From a checkpoint of a small transformer trained on Wikipedia.
Architecture: RMSNorm before each block, rotary positions, no biases in attention or MLP, untied embeddings, normalized queries and keys.
Each number is 500 + 40 x the weight over the matrix's rms, rounded and kept within 0 to 999. Layers, rows and columns count from 0. Numbers have three digits each.

# layer 2 attention value, 192x256, rms 0.0731, rows 159-191, columns 64-127
484540491528455450462462485464503542519471551511512480498546470549438496483431466466470498541539564474548448468401442530547490484484434500588576451492515494462529514460481491549419548520437569
453449543484494495573508549473496509547571607519497528491470406473477448504611456547551504540654520522492432506520497522556468498567511509400528568486489502450518482511417456471485421586451434
451506541472546508444532464466452530515453505452489526491499445511473474540496489532489492559474496460564465532405591499612416544465469542566565471475421495449478485525511539480486525437546494
411415457509460473416464488514444467556505546513529492470519467551500462533511478467514396462458525515432400543503526504488462473439517526543459547447469550505466517495492526481476446539552537
592608485453490515471524464452481503461457549526501469547426473479505596489518488445532499504492444477527547528499503517454492525507571562535522518533550541523494463458486532495509555470509449
471513500479476492537482495477512467454477498454500506483566492506504513524488515503453533483420515553499523467451518531579523458464496461555427456472444581551576506473504473559511413525559476
445516490469524502496564518508404480497444448499500451470533539477539525460462543506519528481474427500518446428530547382549457597472527471503451577462417444510526552545485509539596516422501477
461502464517530472556432436534574494409549555514506440471515468503490557480506517448494482519561466440489604489576512524445523499514426530492523479574501481487434531579551507537502570507568511
516531531501479537425515485564459482497459542531527509418487483513433527503488511509522530446488492490559498460462504524465467473537445472425464468535541503500530442442496467552436494482466496
424516512479479534581512501532485398497536499525484476459515453454425475500550483537471439505442436541544530541477442505445494495538462553555505503536537484452430465537458461551492493539503562
545564495488557492506500584532571497498465565544493514490430491473498428522492478468498540457575447562476478481531511497451521548509476489463535457462541466551450556536388509481511522533487497
451415579450514495498517525486550472502519533513522540489475484503448422536486491538473467445545496495480509492501490533476491469499456466501449486537512489489543467446438444400548495503459449
448504490472504487488480505571498496479502421478510474519407501454498536533472523510539404559444532528555461495507440485497448587469509478501425507497414475538480485469511471489533484483518526
532504498505441512552395510515453522519541411471466474537609460483487481561481508495496421458515541495536530421537457450557489512474550506378538486528459441387529593567558521521593505563458556
526459515507478529481467494590455534510538471488508471479516507540535513473512467463526521481514539568508471483448525544561535535485455514495548537413546509525503459502471506449495538542547546
462532467464502503555531484546482442421534546493539424503487464437479520548502495531520481451420426505547441450552501473516572491573555615556558418584521549499499475452490486516493538556483510
471434451513468477450409533480446534502548522471493491567515464526453478548483500504520474512459575503529472505463547487514503482467503460547475472536494570562462514491559478487407518432413493
482498515492524514488443522499575561435420491507507482570451541520529413466483477479519583393556441490556498552425498507428455465519509510451534535536557551491442551493472548510475513454484464
523518477430541552491530429484544413476529474484478492470539461433490497511532495480453545468487491510422481515499466512491440487466463420485537446452505477573572495493514412523475501521519418
482557549527494466522533488515530515562458522501493560601453497538463474498403475481566477568529540515485498571481525464528496573507499471520528501548588449451510523495533513433530501531484484
497512440553523524487484380494432440560493573484496531524460527535523477530490507511472463491467478507486475508505584434557465485504550462528551442449527509514664487451536447523545642501519454
511384535528476522539514375470500533486470467482526545480509456471558472500503505494524549613536495502489513522487495500433485491511506498437418506458458529558493510446508503612542550472554485
428510500452511375483522537510497484486497505464505442484433493513547485478541463501482606465455559486448458479548548469498502542498454458408480497506398519465574520504396405470501526509495478
528472540429496544534518535521557533486439516501535478503550546479508439460547479530483569511516500511399546533510490568372452480565467457449548594521452543461453535560489512462471438549481432
602566494470540459575440554485451496560492491451522495501504479539468541525490466521501470538498456468645524473516536561547532470490498476472492500560446506478478510530507561494462418508545486
550490522468444522450505517495469511566520472528502497498556522439556501459495497530524478495470487502532496544500433543502560485497522462498436426496481506539512495458524498347537441498509499
564498481429486460576547561498476506447418511583514460483480505542467416481467490512504502642516527519415436515536550507526494490501526489413452514535471523423461516495576549529471515564416548
558486491505558569492550484540463526582473406496476487539414534509486447530456512455478496523537442481507462474547557409591490442474507504495565497473510451434498507457469502509513553480538529
504529456459460460527526463523514518467552426458513491547539505556533504576498529584528583457511536504436511488475470450518546471514545504461454529517383541545447435499529507520539484432477507
454547455548528513493535495429522456556498475498458512480608522487415458488535452470496421459504389514420561495513447474452497492493486554468489453513555538549518483590516523495487579500543501
589479517488515489502569500545424542503436420517475495523545477446458516500476510517518504474525491501505537538486532502538520511573554495481540488460402463418535494529516473515522531556552539
517541427478511411500542552545430436538494477518520535504494461486506500520469496563536516456515572499439504481572564516512507521438538592440546419523503577521476519485512474446518514498494577
604540480513485453563497447428448488520456509449448547541489506472539478466482511468508585548520398455475482471492513504512554471463557529505491468488454408520642476532513522498521581452522527
# layer 2 attention output (transposed), 384x256, rms 0.0989, rows 287-319,351-383, columns 64-127
516515519474539477485498465481466471497552569544490524480521519502514501512449565483535562448517506493523516515491544479532497538496528508505503490544566501498457410535529421509518470525523503
478502583610485490515469434445542468524579484478488524414510491386451524514569539494486465508545563520515502539491556511451544447516506523526430436479563514511434465501475490525531502501504489
546504507533441479466493485518527501484589472550492471546507497486496459518470568503459513436472490560509541447521464513597490521482501544477484456543519493554513466513585499542529447491472477
535477527567495493564499514448478490446479478487580442510480516508515480441531558571497480480523426463528551486489467518519573540510463508499541505471478428492495482496466488476517481505439495
450471502474432527529558517408543527505485438564582523511476480506537519407565545515490403471551507492515515510480428537502600529473481496466547442502506491489489511465476403519467433540479522
535549454534449496479493478450471543499517502533517517527481491609404472531566445498483538524477564473502502509562556517542484465476497441452525545531536453475427484519497496460471561450535533
431476532498497505477459444513467489527491504498442501482541468476519499551491376491510544501432499473472496450445465544534535498513490507428521437533532455450564473585508503498447544502443426
547473488465518479516486541509473496588385414492518567521583550495500423533436450524494489522495612562552511588498470515414480469555478485495457489541505590504489511422394492508405531563507543
490549507465534510462441485535465458472474426494449521450529509505567454562461431496518469583478419581533510568469474524498428551530484555561495472507484479421529511501556603494483499539460444
490449528474560541479484560562510506462487537539512543540506536455518527515515512515509495513558467539433486541496610522427414519559469553522528489475490445481603510435527587543446466401506505
468499551444537503436481492476525466474481430515385521530511558488432415461498513499510519482530571523523457507484519527523513446479502519467510519493519514470529442536512502507485445484531549
430534507477528467530455566549469516439519522499516512518515532510464495451524516522534518496475482506461477523533598500441462508486493554547514487522578477548437510483509557550481550505458486
475484447536464496545503486531429532522496479566560409563525476515500479583506489518497532542488452522433544497457523508522471470427497454489460536509468499472537503520602448468534521525507415
573486529546543471483432472489483536541444642507409538547513448532477515433585465496480523473467594500496502485511539487524529504521491543426479531571552448565530458461473493457464452398511454
456493491469454508579501534496546535446562531529557477530476537558520480452489517483497457590449438525436548466517528510475447502474550478468492468512539520536491565450538499588573481505474538
506505507510532488464417497460558481497468441520596469578485498518503434478519492503481463499572560497452541520477429523457478558514440555554535539559474506464500402611483519488526437468466518
507511541475474434529553452503488500457507628534496513435541559566566452567469555494502537488455442505494482543502546515565539490489515481565524464467468434529475519427519522529479558415518519
499495475444467558442524519512478508448506499474575528477451514457489562538471525479521442488524469479494477457483520450512538500510607493432568417422534479476511511403444463511447516505524481
478469508537447530497523608506499502470472511575515506581538573581431492436531515529439491453539514430491525514538507437444501492490500509496468541454500478530415462557528567458504484469483556
503420424522519559514528424497417517518460469483526483525438539470468500454523569507490514518507448484538551509544518503508535483460479533441551447399485497445506535450473460441536535532531473
463476490506454495567518559552462541419480544472498455511492493521420505505486481527486459507479459500485550450540462511515497402464423458553510521556521468478484426526513563439464495486563501
528558521504540469432471518581514503527528510420562455483460500559506490545449483548464499604497441515463515422499493536519552467501452461537558573478521544450534481490525498450466470520506449
461473498365510517531470485502438603485490453502503487517515441427462467531472465519500442534453527525475437509514523518491516453493548461466532491445413479577474468535503523524469469500478518
524511536463510515497513511476555464494517468511535520499505460470493491452543550462560514457520529466445428544508506475491504501414521487533541470490464507536524485524535508514546416511492544
498469511519537531501535419481531538524457446497425500474521471528553461481604514482458478483530538457516490477512514496511436481535412529433473506592503513476472540478436497412440541475490456
494475508497585531504483449544488461492426452457501514515542509522482469486560550448521519477471451476504519552530529463489505443461445529546560580502440505433514526487516474460405527497520501
464496542547531561437517508521426483560501502446537469481487482418549560456547532497522474436572517436557490503451503491528501441501483499531517470483495484475546464472528472485521398508539459
487497497522527487529511548509466506534461458506543507503487459522489512525461460514484477506444513502500463412482411514492576529517476496397520457529480514537522472539490492506521480463546434
520490545503451557415485464482473482550512573494447490503482474487522534497520442530538497540579466452546507481530394467532556527493448527559498581449465487502514500496505485420458485508469502
513511531524565482543504574518441565482453511441410556507612550478484538492487473526484536450503536531611515479495509483496472431467421465498470467474544433532517500405475499483462600436472528
469442515576528536517439535529571527442536481552484456528477495489545534439492546565517456526531503528498488404458484512456513544437524509431437438382529440554506496538513518558507474492438423
528489433516473505502472436512532537483518549468568484496477507513494570461486533439490478482506524455466505531524463473510470550476564453493543527510490504521505487552536461502572441529504549
473498524481459470536515465507475546571511520463463566469556461423485501427518427546497479498451546525497490466471465542548506496446419511494496527503481529470484432453450459470454518588505468
454582550485468473473572516600457561473484465495489508535515500457544554539558472484548533447479477420484518489546585507481459538474497620464527508599459437494566446523440501475498537546359457
521589503467487484482506507503526541521485503455507431586531503505445521480516487455529439441480493455477457586476482505485599477493496426539498468563520449480455454566562528510579467507522531
487518543487542561420437498468404485407480510484475522495474536480493481487556545516525486482530555516499490484557415468487452507562523602458514473449560439433563627486558463410459485465469499
537487505523558510560563473450543513549524517494526533455546494494463557488443515429559516548489469494525599469549434493499498509475519506504559557497524362472452489466544533511501421466505539
425451455536550420485431470546516500474471517517566487451495467551514486473524509542516510581497505487444539535497551563548505512546489454461514509425490506429507463476507438491448481549509562
477473419457482540421487527510532474517556455483481524452382478479564530456460501521527497497554545502495557516532459503460437514472490513551539538463498511480502539466460530516477581453418513
442559535493556481452422495410538417495497469429515521514541491505545542499519476537525485503516488552436498574467509450473502449571491432408527423506515452489456549514580534539382462496441476
509486462459549538553608528507487593509548486581528467532507531511463498459401453515537464563494427573526438490535539497486585515508547502525489543490593497570564443477447489482538467458524422
472567526480529480446550405447364436504525476470485539538510486487526491539446505579591521509526512508494462437456459474486509494485540586481473410469479513515501515470513513467547460494493543
474545524502497513480442533439501541455579524525528508592469529551454519527460517469583566533524484503480520488550498499526569489463542496515518434522437477576525422460567546486547485469466484
544547500524495512510512545538516534471472451495507424524587470505547473472558416499517441554525502509464483491488568557528582425489552409594496522499451561504485523557572520495510475555444471
527628493507456577477514547442457520486429474444497470523546478491415516507527534468502516527515439462487509509433512508440583577457497566509407489543410474490569480541588469479554539540526455
506490576525547582437504489515486470532538551541502591452487490523525478499460469483542510478528507564473441485488522538491489497469443536430609452482588480507485484512526604506428469504428533
454473496580452485462542490440507512446475527500445479542533500486483561480506451448472484517547486456483591494448476476526577563546489624518507492576494501486528450454465435526405491554459462
504487503537493471487462518476415449587520504516487518464571447502485596533501572540485515476482551460507555447428493501483483514540479544527416503598508520450511493504499523478515452464419467
500461548570443553516540486464406524470476472568523490481564570477504499542479505455418530572460438490503572401411500484527546528460484522404546457480535480536513502512614541469470447547513434
468430541528500492475478516517497450529382469525507520462424575439496476389524538488550499433484492455523536456493503434470428594502431610480536468574476488495530534419419426533470554510491560
538542425521574512497506521558517491528405508475541432515556425488445504473513474525393382527565485474438441498528551560518461516522471494536481625499458526461484508485456497475480464524565501
530434445487460536475466552516534492481505491459476547445449567547523543507530489525560403425514497476496517488557504495556591452509491532562462431509424543509472436543525599455481546513530508
507520503476529499579498454554507516546538502537556465463486468485552521430514488483482542494474500511513521519528478534473494496494490512474533561454500508572544439486426490470467488520481514
476470562465493575513488527483493467440554471545455556437469523471502472551479558434531505467474549542548555432514393492478475553529472576410511463539497486505525562452484451456454433479476556
513448522476403589483446465543493434497497437500515523480451489459472523529435498531403406377463496511549509461470531582493506496492453476517497522494478501524476571551485443476525440452455545
503448501497533543480490527429563526608466522490465551471504530430502474441540557509482450462552471511492515515530526396431596499483509559465480444504547474470503531457561558441502475552524465
536432498549477473536450526493533581546444522453508435529473493539476447420554461497442457480544508520517458524591531505485574486460461443575416513601513544552492466628513528533555497526524549
545575469457497512473626462455471465472538518442501509513496570507544499456479498511469504507534432502491432562481447525473524470497476499515451513520599517522558442488502493468454532398501465
492509445534478477506512529511503478529548579458554513490469463553538433509543496465481549482517532545422522575437492516492520542499515452444483493499519500497493430538525480613525528523564530
498438459520505496514504397469513513567481484411571486489534472442485460485549400476556526509461510497466476423543506536472552471502506502578497562505472484555495432623484542610447435492489563
477560502503480468509498542512562473516419485503537592511592520523469478507526486563497501564491510489503510541546524508530505524512520520433469512503396544473535518494501531506485508533584412
498412525491482501472429537495480500549465535614476532542470598523567499424548439416476494574501531477562539522540480464489469487509446512520521467453479464500445536481556482498433498547454529
489514521453449554564514476397466513446569488507461520538422488534506507591432493548515519504437471578557504459539456530468572488521514513556510538377495500559495483434539470508525504491502481
489473453519480503495451514532513459555469490470512510483490459488497417446495482566491499537466457468501463477561465535519520531512522534531552556484553540485472438493489480485437484525505518
505493537544512503469518477468448539534513432472439555472522594496536602510540496443420527620526518484574539494474519448457499516502491491489509527472513471529525498480475521480429506450382442
450498577409470452497498490472496513485535462541445513505499544475533493510422543514511523458438586549558525535473468510524483472487488534459504435448520497485504554474467405456463505471475531
# layer 2 MLP gate, 704x256, rms 0.0825, rows 0-38, columns 64-127
468464498427528488447611517445410522525500427542486563492473522423501555466469516519613502637573533445512529437523495433443549554454553389484581497515583491538505430592467437517542455524496599
494463444491507540477485410465501492535499463522467543492556500485542508510568502534490447524503528517481493543546493479442552457516493552512488523540559504566513444559476535479568424486521455
608569537563519512462446420446434568569462485387527417463588588566524440463478458405443484519518371507454496455458499566547573444505514442516494504498495617421461503487537393613485534475517537
517470507475487514501423502487530491482573523524495548476462535498461461522539508499543442505493520485536467531529529527451535518581488511510454486515521538508487466504494473508514451514494470
558537469444510533514508527461513508504527472490525486506530518487509448469470508508522511478502472459512455486526531508537483528428497458552505464492505569534478558479519546499483487516519503
485490488469563512469553584491481520542478504531429478451557502507438534445511475498473513509425492486514505498486533498379538434501529448468518525477488467463476457502512525433430539529566553
585504447531445507535453509501490584461452494550474465428455521565482579547531468556471576541490450486523589511419452496554516443472437499573455513544528430536478469519484510467489508469498504
514510503514486473483495521472484486457475510504493502516457486521470504513468523515517507490510500456449518499488515504479493483481458519503459503521499472498487530503522481497493513515486520
486517504497496499494482505480495486501495497481500493495487497495492511529509506505481478491470493510475502491484494522496489514521500501498520487513520493498501486507502513491505492505501536
554473495472528509544504464497448434544440532504492472463549466511456486454463439530506544444461578469467501497477519546450441483540522496460480532467470535492506553479438510488506583526510547
517494477509535483449439512475528593462545453499460503513529486497477513517525525482518536518503497490514439514512542495533517440452502472500442439515489523520563527479543521513524490499501536
508521366402499532545570469512465498457539509554471475553492442563383425482585502505504508502429543458487508559557454487522554465498567600570485433547486508563448506575486475496464441541526496
595458517533493490489491453481476450393471462462497536577495508598441489583496517547567530501412484432534440469498505570552492480465542567552478450552494558520505507536496492505495467511461480
498493497491483506495502482484495511508510518497491486498498506500458497477512499520506457500489509519454486488503492505501501498531500486510484509514507495505499492494504507500496497498495493
475474553510531465522543585480542510482458518494507480502460468490465481454444501447475481474515493533456463521498540521553497555529468508486551509481473516446544558577444464499455531501521445
484562550470421511552434546513422499452534511454528510473464466534513482526466462549470384515512432519526505567423550565522473503494621517473481498473504558477527471561521506447479511564463462
515494461532504513527515516561527498515512499487497533480493484445510509493517456489492504499491538535498490528519517494548463487495489519552436490506534515465485481452522444527452507527506502
461500493519442486509528462499510520496458481492492475503508482537459520499523451492467482489446501478413548507495545507544495524461529505498508516486527550485513445537494477486538490482506513
482544516517529460582476467450489484506543421459504459493509515517486455480455535430490415473456503513507481499475527510568461438417498579430502477410533451485574531512592564465584598457536496
577478502525507564496571599435505398617533499446584489487477553463459497437467608484417454510534434546495454593516473527508510517512432491500467540455568355465493529416534570461558560525595517
537497518543527483529509441523401610532431492481515533479485508572579535487544443487518476407417486518439442467521548565480486520510534550437538507473468504474566496523472462527517519484543502
562590404515478382544506516504462552501510445519479516527579561510493534544465449525497551472497455474485477513484548521591560480498447560477534504467440587445562559499549596403495512426542489
437550559484519462526413513567520520468404534576457433511423556564619475445485484486396539496483490514493558463504549536627522418435510427351480457489418553438405409553524498420504582479478467
497496482447503513510503548465505541453504536529489506467527513514500495520443472477499476474527465486524508487542482512489479509514510504525508538501458517522449503461503486518461489534513517
527549475639520451471447509441537616462431508584492379478496425503552501397486394578504487514484447459473522438508544473543597439443488439454496543434510574394462476595554576500609445484572470
490494496500527501515502541506504498511460509508494485476485512516509490486452497511494480495492527469482514516524502517475497500524494514485501520474516439512485500505504503513503483485505532
493548546468444495460545510515490504542473538503465437550427475428588482447567477506574449529506542440501467622445448512454518510566490439472554515493468567556436520512404391531442517538485492
451571424464472559555487531437473556491498548464472442401536440514542462441470439607644506550609525416471489440487517525523513478469545580458543465506556514488488496483447592452486510510455426
457441522467556508502487529478510455560555502568511483460477453434447500499510467478521541463507522510566451501569470511439566482480522490496485532491514512514450542470466454507470540555551556
545563528502491470436484487531505519515453455504478499515475480506562462505532447465554518498456460465495515537502521544534467498549518483485507482472532399450497481525496494494495527508445522
546521496487479516495505486501514484483519458512518484498521503453516470472490508501510483479491479551505478498487500521544475509525494507496472488502494469502494474535516506508506473494506512
494505455529499508560461450475517491521472483479512473513473528527558525471513524514432521481501470465524467506495487473474479485477437462493553510520476477527588504491536555526520479409527440
565498501469435457506546528433474524439542486552452511410443522543396439527465513506543487509589552472511434501513514511524478519504434440579471452522537453465441533549479510500585511581530502
545506595442482499526504384451389466463567475521447482486567500431506476523504466563590468449525631460503445484529499499516529484621516493551447465508523557541384514448446381503519468542464505
352494559523489556460538451454440570494405508524451518439522529481505543579487493468495478468423554527456475491569554457454569442535472422451498462495476514488554401533470487533463505422448572
484479506496486488479531496514507500534526477493517512490496500499516519506501494503472502525515501508538514462494517505480495488538486507494499503469489485501474494525507532517502508517497493
476566478493537561496508499532493569464526569537501492455485524515489498533469520497520484498480497544514480518504556566487448526523524470496504457480449505527499494546456532533473421479496507
547576546552489394456510553470510579510542545449458469569490502571514422461460427507549439478426449491469522501532527552522488530496581478447562386422471523423531479525384644574518509427532433
452530475533502530378472495527522502481517543484493522496481465525461650499547519464512505630489520478477468480546560531440527493495530518511491522505498447545439469546454487589587398484506498
# layer 2 MLP up, 704x256, rms 0.0786, rows 0-37, columns 64-127
531474530456499594466522533466478415539520471494528526401512534425432492455459517459565558461527589493538537520465469438460431497477397495418503498412562533433465564402401481559496540565557625
552527511498428543539571514491448434509505470541490520412476479519551563492505481424497447542526480416417558504476479461484554537490516448495577594476587533463409522503514476498527460514474547
494449479433470524587484453464495479486521420546461562536577509489559476513506497502543498533430546550465454456523474412503535538501537631606483458494477596532516441490533486495459480489464553
510482534494499466478480532473475554532479449535487521496499460529464513562526476533489558495444538508513516472538454504453465396503475475486529533510510472515495514496475470482451570488511487
472522516460587454560497501537515466472525491495489504558529537510452427538495491465482527475512522520498481483554449493508445536498503495557447547514482525491469462441488473448496540555469466
489438485517454511442524568379435601499535507501503525424453535480480567486569486546466521518472500435491520553523418555481531483547495484479519466547444541524456525566531473627504442551519520
481492488435472498504485470457467481497490493513411562483524525436524502490470510535550481451476567469463455495512478552521479539371553475405553482515471448528512430490462466571486460500509530
504475485472552511523509516512501506569481480488495514513507487453547514479490499475488527495515520531468515508522533457444519437499512467484483530469494497494487524473481502546517542442530533
489485498489505508523475516498499501500506493490506494483498499474488523506452488492483468514487503499469499518485535484481503474519517500504510508480511518502493503500508504504506501492501516
587502550487453454552509496490531502487513493497484498503509483502485529445488525463528465524483437551449464473440523578558432566524504484481513549476525473478470491492496547551524557461551464
474502485471559538486449474530506491480508578510505533548532487459531490564555516538522547528502489510505498506524580489452456537530520553463497521521452545465532411495434467459522522484473479
564486482497447467497569551387461452567503491436488542520580478455430526477458555544511431454561451537545427530422453464469442528458437565594450452460554396558516523505503545552492545584500564
543521477411500569513573525504533424472480499544511492504562472485408496572474470459488482528469528441493485557563508444524480490524463441520454489495543566514493481529400446523461508533498587
493485506506511512505474507496484502518503515495498496460497509483502528493520509496495535503500510501471500492499503497492510509520500497487477490487513502506488511500491504503499504497500489
507452511506449477402443444527433439516485497489543457530472539527554489414527455517495487423505442447554528540549485493538500513498456442542473511467512499499449512536472481545469513503480563
437564494444421536558442522498433501513537493480495492441508465564578483462510471555477490532553445529517492554460573622511503493497578516504501524454515523534442495552527517519523457543537524
498469432524516549498535403532529508492511396539488536518475476503548487508530465537487476565497520526516552556508547550520458482527487481482473611556518541530545500522468416535438452541545521
567468478491477558462541497485422533518487550499511514481503514484479489472474542549517469545523517421517519526440498515511521445486521517490513536521507517505538495508515490482488496470521479
440512514538436408427535549547519528388480400547473435523429544466474442525469488537503431475496535516582571518531467526554513526439411528470452494576504563532495561489574438624449564513461538
525459523477573477473478491523503506500524386589496539555422540441480487599453493477490530534496553449553521460525468499416472551498523486593530486575611557485416514506430424513439523570496623
493418504421517539504513544509471459431464488565509582499506527523448558474528475550546543416434506612543451506581510395468478523516570553417465532432477475493546495474451485504500513485509500
448437513511504575495487511481545458571502479508493554520452485490497533483517522515589500452483553498544468493543519491448531506507547479534478497491515514591477451490437458585502439519487509
601375504597500485395350495546521525520500487507489515506520533537482476505530472483490484509529445529456482506481439497419458483562501470513528590472494490430509504484454357540411526532545525
563489490470444483455382453547528484457483544491486505529530466486571437483485482498516561482430463472448492548565463499546513521469497517504505459476510515513514533464501462480480472598444522
519499533562530510488442472501531531503504499542528463513560470425510532410543436481444512492523432526540525536488484542552515489497470486461440519444528515449457486574477541484604375521559549
484523521489476516523485488477501448513500500494513506513518468487494504500454490522500537514463498547529511484463556462490500477525498491512496518481478494509513504499491533517488494479509479
512493527519546478428555537494439518436448518496426483423556491412460476529481478492498468498602530476531491491517556456518505485485549431507484518455503504494398512531453462589480486482545558
480438454494555475563452525617518521500500548546451527564422522486482577473514482464493544535476459519469527499521560473482536527522473417524502505401483377487543498491556543636519513518569533
465457503473562583537440565528541584455558523498433525535430532526438505595472519500539528481462487444364545511526433537513512449488455457529468618525516512517568493471518441504450603508494501
520521473441410554512486462493527493454567512556481557475497492510506579534482521536507472492502516519540516496466484510539514456479504474497493524474499472503483471436523511561482483429490477
522497522529485474500480466532498494493497509467469510532530523482518480504498490503535525511513498472536482509494455481513514487511478527476491496532472498488504488500486519472482503479468526
532430575566507508537479507494494482515458475466497523473459525483606574542477549520495417456524519512502457472477494490522486516522496537523536474543501422510508505512434520507602474458525493
504562476483553560548471490593486478514458470513505528562589466416525549483500433510467540457401469506468530498515524428475528461543572523422499489460528491470495456447486543496496508452524491
501472423438489565573484520483516481532495544480610504575398528558522538455589523405455512425487412648521540506566469419518483547532499575547501504484485430475610496447635611414595585524503469
515539503486502527501415457551470485441464447470478490543458541511553450440527538524470469484528457511436514517454518502592438545557491549469522471554486511455593476415528472461489551520363440
479504507518442522498496482478487544500517481497499477539464493487495469454482510486503521529478515509499506497477496520500496513472501493485520503479489509501489510516502501502492491514497484
519483550516468433541428464471526467537477446545504520456528505498541487543512500524521448506545527487487489532499497559552474525488506427520517473548535514533502495482517463531528474553515481
524539490462584504553433372567473518466465478445476598600490436475521536510525561449434528496463494573462583508292467425504422526561492477494500448576446509448514603478591434363527499450386524
# layer 2 MLP down (transposed), 704x256, rms 0.0728, rows 0-37, columns 64-127
611448630523441605546503517581566415577437556459524482505510560492524486526474499512545663484480474525428540533433440503439506524469460512496458490518599461485520430411577539569470466474484443
543537440472450448515573557517464478441452405484443453485495513505450457562534442469389455618553487466529554561460509589511506488511543502503530515487473544367436517454491498459525512509525483
500575540604570446498459533466448586464426558444517516462436456455494530416422515528469593480557427517496564556524612542536419508531552395451510559518484485374471626521568516544486597578500500
500502509475463496531462479485555574532540482466449568491468506521497482553573511512522472497530488555438469527582504481470519474535509501506487505514517498547437508547474485506481473532528495
502496472558472492468476449476474529516509515481471491505498468482521482505523469473472462499465527544547492518455444486481515433474497496423481510477481465476511452503473534536479474448472536
489461525492461490474495539451512561511484508503554533470468458447479511499515488535417530498450457435482527563554474506475569477496516432462548521561476454521429506541546420604488504567448478
500491504482462455512470502420490543447420495571369476458516520500529526494574532574501534526466604439542513470486435544595504433456520479481507514533525474624487434505467514517425463459529480
513504519481481459513495520501511534473481511504478506499492520502499508555537546491479471517481467485479499481521530578510527488539534495529501509496519495492506514499580482456551490512487437
499493492494485507503486511480506501498502502496508515517507510516496507494492499491486493494471496476497504494494492509491489503514506506502500515487505530490499497485500511500509489500501507
466452441488553537550528522534496489474519457508454457496458549508591490488448532409488504515534470469479563472482451478505483528528460513482552490490529520525528499567500494464469443510505496
481559464593472471473458443455452464465501479490486476489529462493472496504474506539460476485518512533549511440475545507466480495564607487511461494518487487498513451521487523516517458526504539
458520577563484438527523616400552490505423548483479521504492546465464547516508440488395441487545433492572436533443526423469406524517480436481555466487450396467476506535439424504430474501488552
545484508546437486449531453554540547506440556466542434551561478557433496618460538548501449485406482536495516472510538618599503464486483492484435430478501478505567514394489561468518456500467506
497509493497499497491497487503503494504501499507515504483492503496487505510476499497508508497499495494487502505507506497503511488508493501508497505498511495514506499505495493497494509490497496
531507424532480544507482587506548467516527526518430516497534460459461502551511530542488490499509511505509472473455458472479513576470517542439485483507493545543514508388509513497555467506522524
487564560470435498494479516531442474454528514404678481521529529505543581568451457405477416523534454551536546539500486483529464491458535462497465543497506506520526508504481486471460519546484569
510525479491523463484501475562498477530471542495532514493489480499491529500480436515505476462496484528464471601479515447538464469490530465559513484508517491427482469413532448540467499517515512
499495483488558498530476504474488467516493502556506548453486475480483466544468449524516561463521507547541483479461489471491508461495565487468498505513546496552473425474514491528503482501467468
508444574466556535509437546416523437441442543505513536445516452401473450439437475579518523560519442495542523536525497470460484514547505498537482503545431438552501494518554513508497554515511444
527557520640513490525555512518556467478552564409505515497506492500541489455581535502465502423531512502512457550547548470547478511491487446385500492428457459497600533549627580493582527504486435
560566551538492467548445425525466509593409527394532453572486598491519516536461548474454530453563438502448579502468496593599526474502512466469486528469492490507474517505572437495551549513485516
534541437519491498524496555493464484560484475500391489542516533483519529540492396539555520456507442565497495500567506479546621541488523500524513541480462594496555557503565556501425501439467512
504496432515398543435593465465479375541458561464528410488587491529570450476428486474556502543500544534478444498518478598455563554456454616583412508454545602628559485503462507503581455454580558
512483491518464500480446500475513489489511468464433543552537469505548501460505470525474554420450495485500460524529499533529574543514520545488504459519487520493531521432503497477516508505488543
515510521524522559494468468504510448488580505508578499559509488394483490477554474434500504474510426623584525518509459621527525473572495458496443469474571501548482483484463508525498385519474625
513502513485537502486516482464494501508473502483487493517478513497506508494468498482478486490522518490510493493535526512526484492509524481491527483477496495492473504511497486509467493494504508
557459459500377552489512517512569505599561456473482469448588484475547453473524540514681487517503548442425421513513368547573545371464535417582517409450477551642520585398428515537474456481540452
469425428486513516552448522561494497552498542537380493525478439525498472455426476613620540525520452432483512472538509482488603459481456499505566475424512439527540480477513591594477478548498478
443488485497504517472345565524570516490539481525542531531507505530493451584516438494491508470534458475525471484598456554524555543488530533529447551499569571518461525431445406485518493578505596
588526486467550463467531480520491556550503507506508504505493482506536515481487469456535497453466518512500497528519508490521421476484498500494481526444471438444476532467499451518537578524506499
491484463483477517489498485508500508487513505477454474483470510466504488506532501485502492443483518472480500478467509485514493500502499498480506489495531520499525501525490521519524482514518501
546486473442484523445561488548450517501517543509447463519518451516485487503538437504511544493537542513523515541532479426482563557522542521405490560466501557526473483533468503544455512534484515
531513481514505472545500468524487516499531466559423514517486495532475506530478443459462510459415561481513499499522532490503536436481560527510494470472519512441465482510499550495600470456465443
477483499505555424496473561473470462445481572571467545573358560580528571484488453414308551479548457573581668496501527479465531612496438536489451530562397462488528531518573524489477524452456568
545512569528536468536447604597566484430551501524467513529409476473502472527497514490417494479531392569508524476422489540492458529487662484530559500540464453540492625484536435475514458534563477
493496500499505501490497483480495500513498481490508481500494496493502500486494520501483489536522495510497490516508516526509513482494487506506498488494510502505478522480497494498508487479491519
519470506489500475525480544513477470506492457534505476466537510517508497532514496498491465482482492506489467515477482532521525471456488491510479497519538522494483548436474471489560462478495499
549497397438502553573476549520428510522497455485529577437576495475526584439474541539489448549576505550495570542433533478481553447477464514574495472597544636543456562562634566411462458562427471